Each number is 50 + 10 x the weight over its row's rms, rounded and kept within 0 to 99. Layers, rows and columns count from 0. The size before them is the row's rms in percent of the matrix's.

# down: layer 13 MLP down (transposed), 1536x384, rms 0.0877, rows 182-206, columns 128-191
# up: layer 13 MLP up, 1536x384, rms 0.0848, rows 183-206, columns 128-191
down182 103:61 42 47 41 62 42 44 63 76 66 44 58 52 50 58 35 50 54 63 32 51 48 49 53 36 51 39 53 48 50 39 51 47 48 50 51 50 52 29 48 51 44 55 35 29 54 51 55 28 63 51 43 39 61 42 40 56 34 36 54 58 41 53 43
up183 095:59 76 47 47 52 39 53 49 61 51 56 36 45 40 50 65 71 17 52 48 55 67 54 32 43 61 51 40 48 55 71 42 51 48 27 36 44 42 50 45 31 66 42 58 37 61 36 46 50 55 55 43 62 39 63 42 42 45 68 58 59 61 52 68
down183 083:49 65 63 52 53 43 57 52 57 58 51 44 58 39 58 54 52 60 64 54 43 43 50 53 63 41 38 43 44 47 38 72 44 41 45 42 51 43 62 46 33 56 48 51 50 47 47 46 49 48 50 54 78 44 42 35 37 35 42 06 33 35 51 30
up184 099:43 45 36 32 76 56 45 29 78 32 46 42 54 52 44 57 58 58 32 36 50 45 51 51 66 45 67 57 36 62 50 60 55 45 56 30 52 56 53 26 48 43 46 53 32 58 56 44 47 50 46 46 45 49 40 59 54 47 45 37 54 40 35 64
down184 092:63 47 53 64 49 48 38 53 47 38 58 51 54 42 36 47 51 53 61 41 43 42 34 61 53 47 44 43 47 55 37 56 43 75 65 47 46 48 43 53 50 39 45 54 62 41 53 40 35 47 46 65 45 54 44 48 55 37 37 58 25 54 47 45
up185 102:53 51 47 58 25 32 46 46 24 46 43 58 47 56 31 22 55 58 30 69 47 50 40 60 54 48 56 36 57 45 39 61 52 51 47 62 57 37 59 44 69 54 59 59 31 65 52 52 50 34 60 57 55 43 54 29 58 48 56 50 52 47 51 49
down185 092:53 46 66 59 53 60 61 45 40 49 35 44 57 59 52 39 73 39 57 49 44 53 42 51 53 29 31 32 40 44 51 52 47 44 50 48 47 48 44 36 51 38 50 47 50 63 41 46 53 55 46 40 44 53 62 55 40 52 56 54 48 61 57 45
up186 107:54 27 41 50 72 53 39 47 55 73 69 62 72 53 57 65 56 56 50 43 61 57 63 46 45 49 48 53 42 37 71 61 65 41 46 41 47 70 42 40 48 63 46 43 54 26 41 39 69 54 49 31 54 41 58 46 52 45 58 58 65 49 63 65
down186 112:46 43 61 43 49 46 66 54 60 38 54 51 48 53 46 53 64 51 42 52 67 42 63 51 39 38 55 48 45 47 41 70 41 53 42 36 47 53 57 63 67 42 42 36 40 61 59 54 69 35 50 56 38 50 42 45 66 44 54 50 33 58 63 44
up187 101:51 53 51 67 39 54 54 50 49 31 59 36 53 72 55 55 37 39 42 45 34 45 47 59 55 41 52 41 47 64 43 43 47 45 51 63 68 68 64 42 32 53 51 46 36 42 66 57 57 52 49 58 53 50 53 35 53 42 44 42 53 37 54 46
down187 089:61 44 53 32 68 54 41 63 45 43 44 34 45 51 62 41 55 30 62 40 53 30 58 48 55 54 48 58 52 39 46 47 43 38 44 49 49 62 50 55 47 41 55 64 55 63 47 66 48 56 61 49 56 33 43 48 51 46 55 48 42 47 40 39
up188 110:55 52 52 72 44 51 32 54 44 63 54 64 41 39 44 55 44 47 51 51 49 34 50 52 50 43 51 52 56 36 56 56 42 45 57 70 57 39 70 62 45 51 50 53 43 36 55 50 59 51 66 33 45 58 58 59 44 38 50 40 25 51 40 56
down188 118:61 63 51 43 44 43 78 45 74 50 45 39 52 49 43 58 23 69 43 40 30 42 64 40 49 37 44 60 58 49 58 54 60 59 58 55 38 52 61 63 41 55 54 46 63 64 51 63 56 48 48 55 53 63 54 50 53 46 46 50 51 57 47 54
up189 100:53 66 72 46 63 38 68 53 43 43 45 57 55 51 28 47 40 51 53 52 28 45 50 47 52 54 55 52 48 43 40 52 50 54 52 54 54 47 54 71 58 60 38 39 55 47 42 55 54 38 35 46 60 54 70 53 52 40 41 52 49 36 58 55
down189 097:54 44 47 38 53 58 63 43 49 45 55 43 36 51 57 41 46 55 30 41 47 42 43 43 46 41 53 46 58 48 59 38 55 32 20 38 51 53 49 52 61 54 42 53 30 42 47 37 53 63 52 43 38 65 51 65 54 51 43 54 55 38 51 61
up190 100:51 64 43 45 43 42 34 41 55 54 50 61 59 56 65 49 50 51 38 61 63 31 62 48 33 66 55 48 45 48 75 55 43 48 45 55 47 49 49 56 55 39 37 58 56 45 42 39 41 56 42 62 42 57 66 53 55 60 52 51 55 42 41 41
down190 108:50 49 57 43 56 38 82 58 38 61 51 33 46 55 50 43 43 48 62 19 58 43 57 58 35 34 49 39 42 47 37 64 43 39 49 48 45 43 53 62 34 45 55 34 38 58 51 57 40 32 50 47 36 68 47 47 39 44 48 36 56 61 54 65
up191 101:38 69 50 52 69 50 57 54 39 57 53 49 59 65 44 42 43 44 71 62 51 71 57 55 46 50 62 55 61 73 21 42 57 37 48 49 42 58 39 56 48 43 65 49 59 70 55 54 50 64 66 45 53 60 63 45 64 43 49 67 58 31 55 43
down191 109:25 53 38 38 58 37 35 61 55 50 73 54 52 43 31 67 33 52 57 49 62 45 55 55 56 46 56 55 47 49 52 56 33 36 56 45 54 54 38 51 59 50 47 35 53 43 42 25 51 63 53 52 55 50 42 54 58 56 45 56 43 63 46 35
up192 097:50 46 72 56 40 56 57 38 31 54 36 55 56 44 46 55 52 41 45 61 43 52 29 66 32 30 57 53 60 59 67 57 41 40 44 44 52 38 47 54 59 35 59 48 49 49 46 40 42 42 57 48 63 45 54 33 38 61 46 47 56 70 48 60
down192 091:56 49 45 39 67 37 47 46 48 58 47 53 32 44 37 36 46 59 55 62 55 39 56 34 51 72 48 55 50 53 40 49 56 42 43 49 42 61 47 39 46 57 67 44 54 51 45 47 50 56 56 54 53 48 53 61 44 36 53 34 53 54 52 55
up193 111:62 65 64 55 59 46 47 43 40 38 47 50 57 39 59 36 56 45 51 59 40 65 66 64 51 47 68 33 40 48 60 41 50 63 42 34 56 50 43 55 51 40 52 55 53 50 46 37 61 48 59 41 40 45 37 58 57 54 40 48 64 51 57 60
down193 108:54 63 45 42 59 46 29 59 42 70 48 43 59 59 55 53 64 44 28 55 49 46 59 55 54 37 57 47 65 57 51 48 53 35 54 49 51 35 42 46 57 35 36 48 45 41 48 37 44 45 51 49 57 42 52 46 45 55 41 38 70 45 46 56
up194 100:44 59 39 64 47 39 57 55 37 55 59 70 51 64 57 39 40 40 58 53 40 59 57 46 42 51 42 49 47 53 64 53 53 47 58 42 71 32 47 55 44 37 54 60 47 64 27 39 52 54 36 42 55 61 46 53 47 40 68 46 59 61 44 33
down194 105:27 43 51 63 53 54 40 57 63 44 58 54 59 67 39 48 65 58 33 51 46 35 52 55 62 43 59 42 54 31 43 51 52 60 59 37 48 62 53 46 46 65 50 47 37 48 48 43 49 51 43 20 56 16 60 39 55 57 46 65 61 47 42 61
up195 095:43 30 57 53 58 54 56 57 53 56 45 37 44 60 36 55 64 39 28 51 43 47 41 38 51 35 64 45 63 55 49 33 50 60 37 71 35 36 38 38 45 50 62 42 42 29 51 58 55 52 64 53 38 31 42 63 40 41 54 46 40 55 41 50
down195 105:38 38 55 49 49 48 43 62 44 45 44 53 51 40 46 53 46 76 52 50 62 56 52 56 50 43 44 49 52 42 35 54 34 44 46 53 46 45 47 32 55 39 60 38 53 48 51 48 50 45 44 55 48 53 44 39 49 47 60 49 46 65 37 35
up196 100:48 47 50 51 76 50 49 39 62 37 47 51 17 44 50 48 52 19 64 58 59 46 63 48 46 49 46 74 44 53 40 51 56 67 47 52 48 35 42 48 49 31 74 39 43 37 48 58 43 52 37 46 55 53 65 49 60 69 55 58 44 52 60 46
down196 097:50 51 37 51 51 46 57 31 48 45 45 37 45 42 49 63 37 48 53 56 33 43 65 46 66 52 48 62 48 44 64 50 53 63 64 47 48 50 59 58 48 50 53 59 35 49 53 65 45 52 56 62 42 56 39 67 42 42 46 30 56 39 70 55
up197 106:56 42 42 46 58 51 55 48 54 37 45 54 14 44 55 43 29 48 44 55 49 48 54 51 46 55 53 38 48 35 63 51 48 59 59 64 46 60 45 68 60 50 48 42 41 65 28 61 38 46 52 59 60 77 52 35 53 37 62 59 45 57 54 50
down197 110:43 57 70 57 57 51 57 42 36 40 46 82 34 31 69 42 54 56 44 48 43 45 42 51 48 48 45 47 49 60 57 65 39 54 53 69 31 60 44 48 51 42 44 29 36 48 68 41 35 53 41 42 44 56 49 43 45 46 59 53 35 49 59 52
up198 096:40 65 46 44 80 58 41 42 46 56 37 45 43 33 63 45 59 66 54 53 35 55 47 58 52 57 54 49 49 57 62 61 37 59 59 82 43 42 48 46 39 72 40 58 58 48 43 68 51 57 41 47 71 39 46 49 56 44 36 56 66 65 53 38
down198 101:40 23 57 66 45 31 46 56 54 42 30 59 57 57 40 42 58 39 40 62 50 55 42 48 43 42 53 55 53 61 46 35 49 52 44 50 62 60 69 53 55 58 47 47 45 49 60 58 67 52 52 56 60 64 41 51 55 47 59 47 35 51 50 42
up199 102:78 36 50 53 52 56 49 60 52 56 57 38 47 40 38 58 53 45 51 46 54 45 34 34 65 51 52 49 52 45 42 52 44 46 64 41 71 37 60 46 41 46 52 46 53 45 59 35 62 66 59 56 44 44 50 46 40 47 59 60 37 49 52 45
down199 109:54 33 51 48 56 54 55 43 52 41 56 49 36 57 48 39 33 41 51 64 56 33 44 62 51 47 42 44 52 63 47 38 47 53 43 36 39 36 40 44 39 65 50 49 52 55 49 37 61 41 74 55 40 61 45 51 52 54 43 52 39 34 38 36
up200 108:42 70 75 57 58 59 61 45 46 56 51 52 50 38 63 43 39 50 64 42 56 46 49 46 60 36 61 50 51 58 41 43 38 41 60 49 50 49 35 51 62 60 56 30 54 47 50 45 57 59 42 43 51 53 52 48 71 46 38 42 49 51 50 51
down200 106:50 54 71 58 30 70 46 48 37 50 35 48 52 62 40 57 32 33 51 51 43 57 58 54 33 50 51 59 51 65 46 57 53 37 41 65 52 57 41 54 47 48 43 37 52 36 60 46 60 60 49 46 39 29 47 49 37 39 45 32 39 52 53 25
up201 106:40 35 64 70 65 55 60 35 52 52 43 46 48 59 61 51 44 39 43 60 36 39 51 45 48 53 64 44 61 50 45 22 48 55 56 45 49 55 54 62 55 41 39 56 54 55 44 55 57 40 52 37 34 34 43 51 67 79 40 44 67 41 68 55
down201 102:53 58 33 49 39 50 54 42 46 46 52 43 46 46 55 41 56 38 63 49 57 50 51 41 50 50 45 49 54 49 67 59 48 40 47 46 53 49 49 62 61 60 49 54 69 43 54 67 63 69 56 44 53 54 47 59 51 57 52 48 37 59 50 51
up202 099:60 44 49 49 42 42 40 39 39 67 56 56 50 40 37 47 51 43 60 46 56 57 55 57 55 66 57 52 40 41 83 63 42 58 62 36 44 79 50 53 50 57 47 53 40 52 32 44 51 56 34 49 48 64 36 30 46 52 40 49 74 48 53 49
down202 100:47 45 40 59 60 41 53 44 60 57 57 49 53 44 28 48 37 51 57 58 62 41 47 45 50 47 54 41 66 51 40 64 45 48 57 47 52 45 46 45 59 47 54 57 68 54 73 41 44 58 52 55 58 52 45 76 62 62 44 41 51 52 50 54
up203 099:56 69 59 59 67 43 49 46 64 43 58 42 47 48 51 54 43 51 57 46 58 59 60 37 43 49 60 41 58 61 55 39 47 51 46 54 60 31 54 49 46 50 50 24 57 55 62 44 57 70 59 58 56 58 40 59 70 58 48 65 53 39 45 53
down203 104:54 40 43 29 49 42 35 39 44 45 53 55 63 30 55 65 54 53 57 55 52 37 48 48 57 51 40 39 52 49 74 32 48 51 61 40 55 54 31 39 47 44 47 53 33 42 48 45 50 44 32 56 49 36 51 48 40 45 41 67 45 42 44 54
up204 105:42 51 55 43 66 36 40 52 57 56 47 46 56 59 44 65 38 60 38 37 34 38 62 54 49 34 50 52 58 39 42 54 34 34 62 66 46 48 42 67 46 49 53 25 50 70 56 44 73 49 52 51 57 50 49 37 63 60 64 41 51 57 51 56
down204 111:66 43 49 39 42 58 57 51 33 36 55 53 40 48 45 62 70 57 49 44 46 60 48 54 60 46 49 58 45 51 33 69 45 56 49 66 73 52 45 42 40 43 49 52 39 61 47 46 57 50 60 54 47 34 50 51 39 38 47 56 39 51 52 54
up205 102:48 47 48 58 70 59 53 54 54 28 56 56 61 50 33 47 66 54 54 50 50 51 38 50 48 73 63 57 54 50 43 45 53 22 58 39 60 57 39 55 27 47 30 40 46 55 45 60 58 40 61 44 44 44 50 55 42 62 64 40 45 47 68 55
down205 096:32 47 38 69 48 62 54 40 65 52 40 58 41 46 57 70 50 42 43 50 63 43 33 40 54 53 53 29 51 48 43 49 49 47 49 54 55 50 54 53 50 50 43 45 46 46 46 66 32 46 58 37 47 42 59 54 61 46 52 53 38 50 36 50
up206 089:46 46 51 52 48 56 45 67 48 41 46 50 57 56 43 50 44 64 44 78 59 60 47 46 62 58 45 36 43 54 68 33 47 54 51 46 51 41 44 57 46 57 59 40 65 51 58 48 32 33 61 47 47 21 43 27 71 61 66 70 62 62 39 46
down206 084:41 43 53 50 48 38 37 55 39 43 36 40 46 51 46 54 50 40 50 54 52 48 53 36 46 49 49 55 34 50 48 56 56 47 52 48 50 41 47 48 51 61 50 50 54 49 62 49 49 49 48 32 37 40 48 44 50 44 43 42 51 47 51 41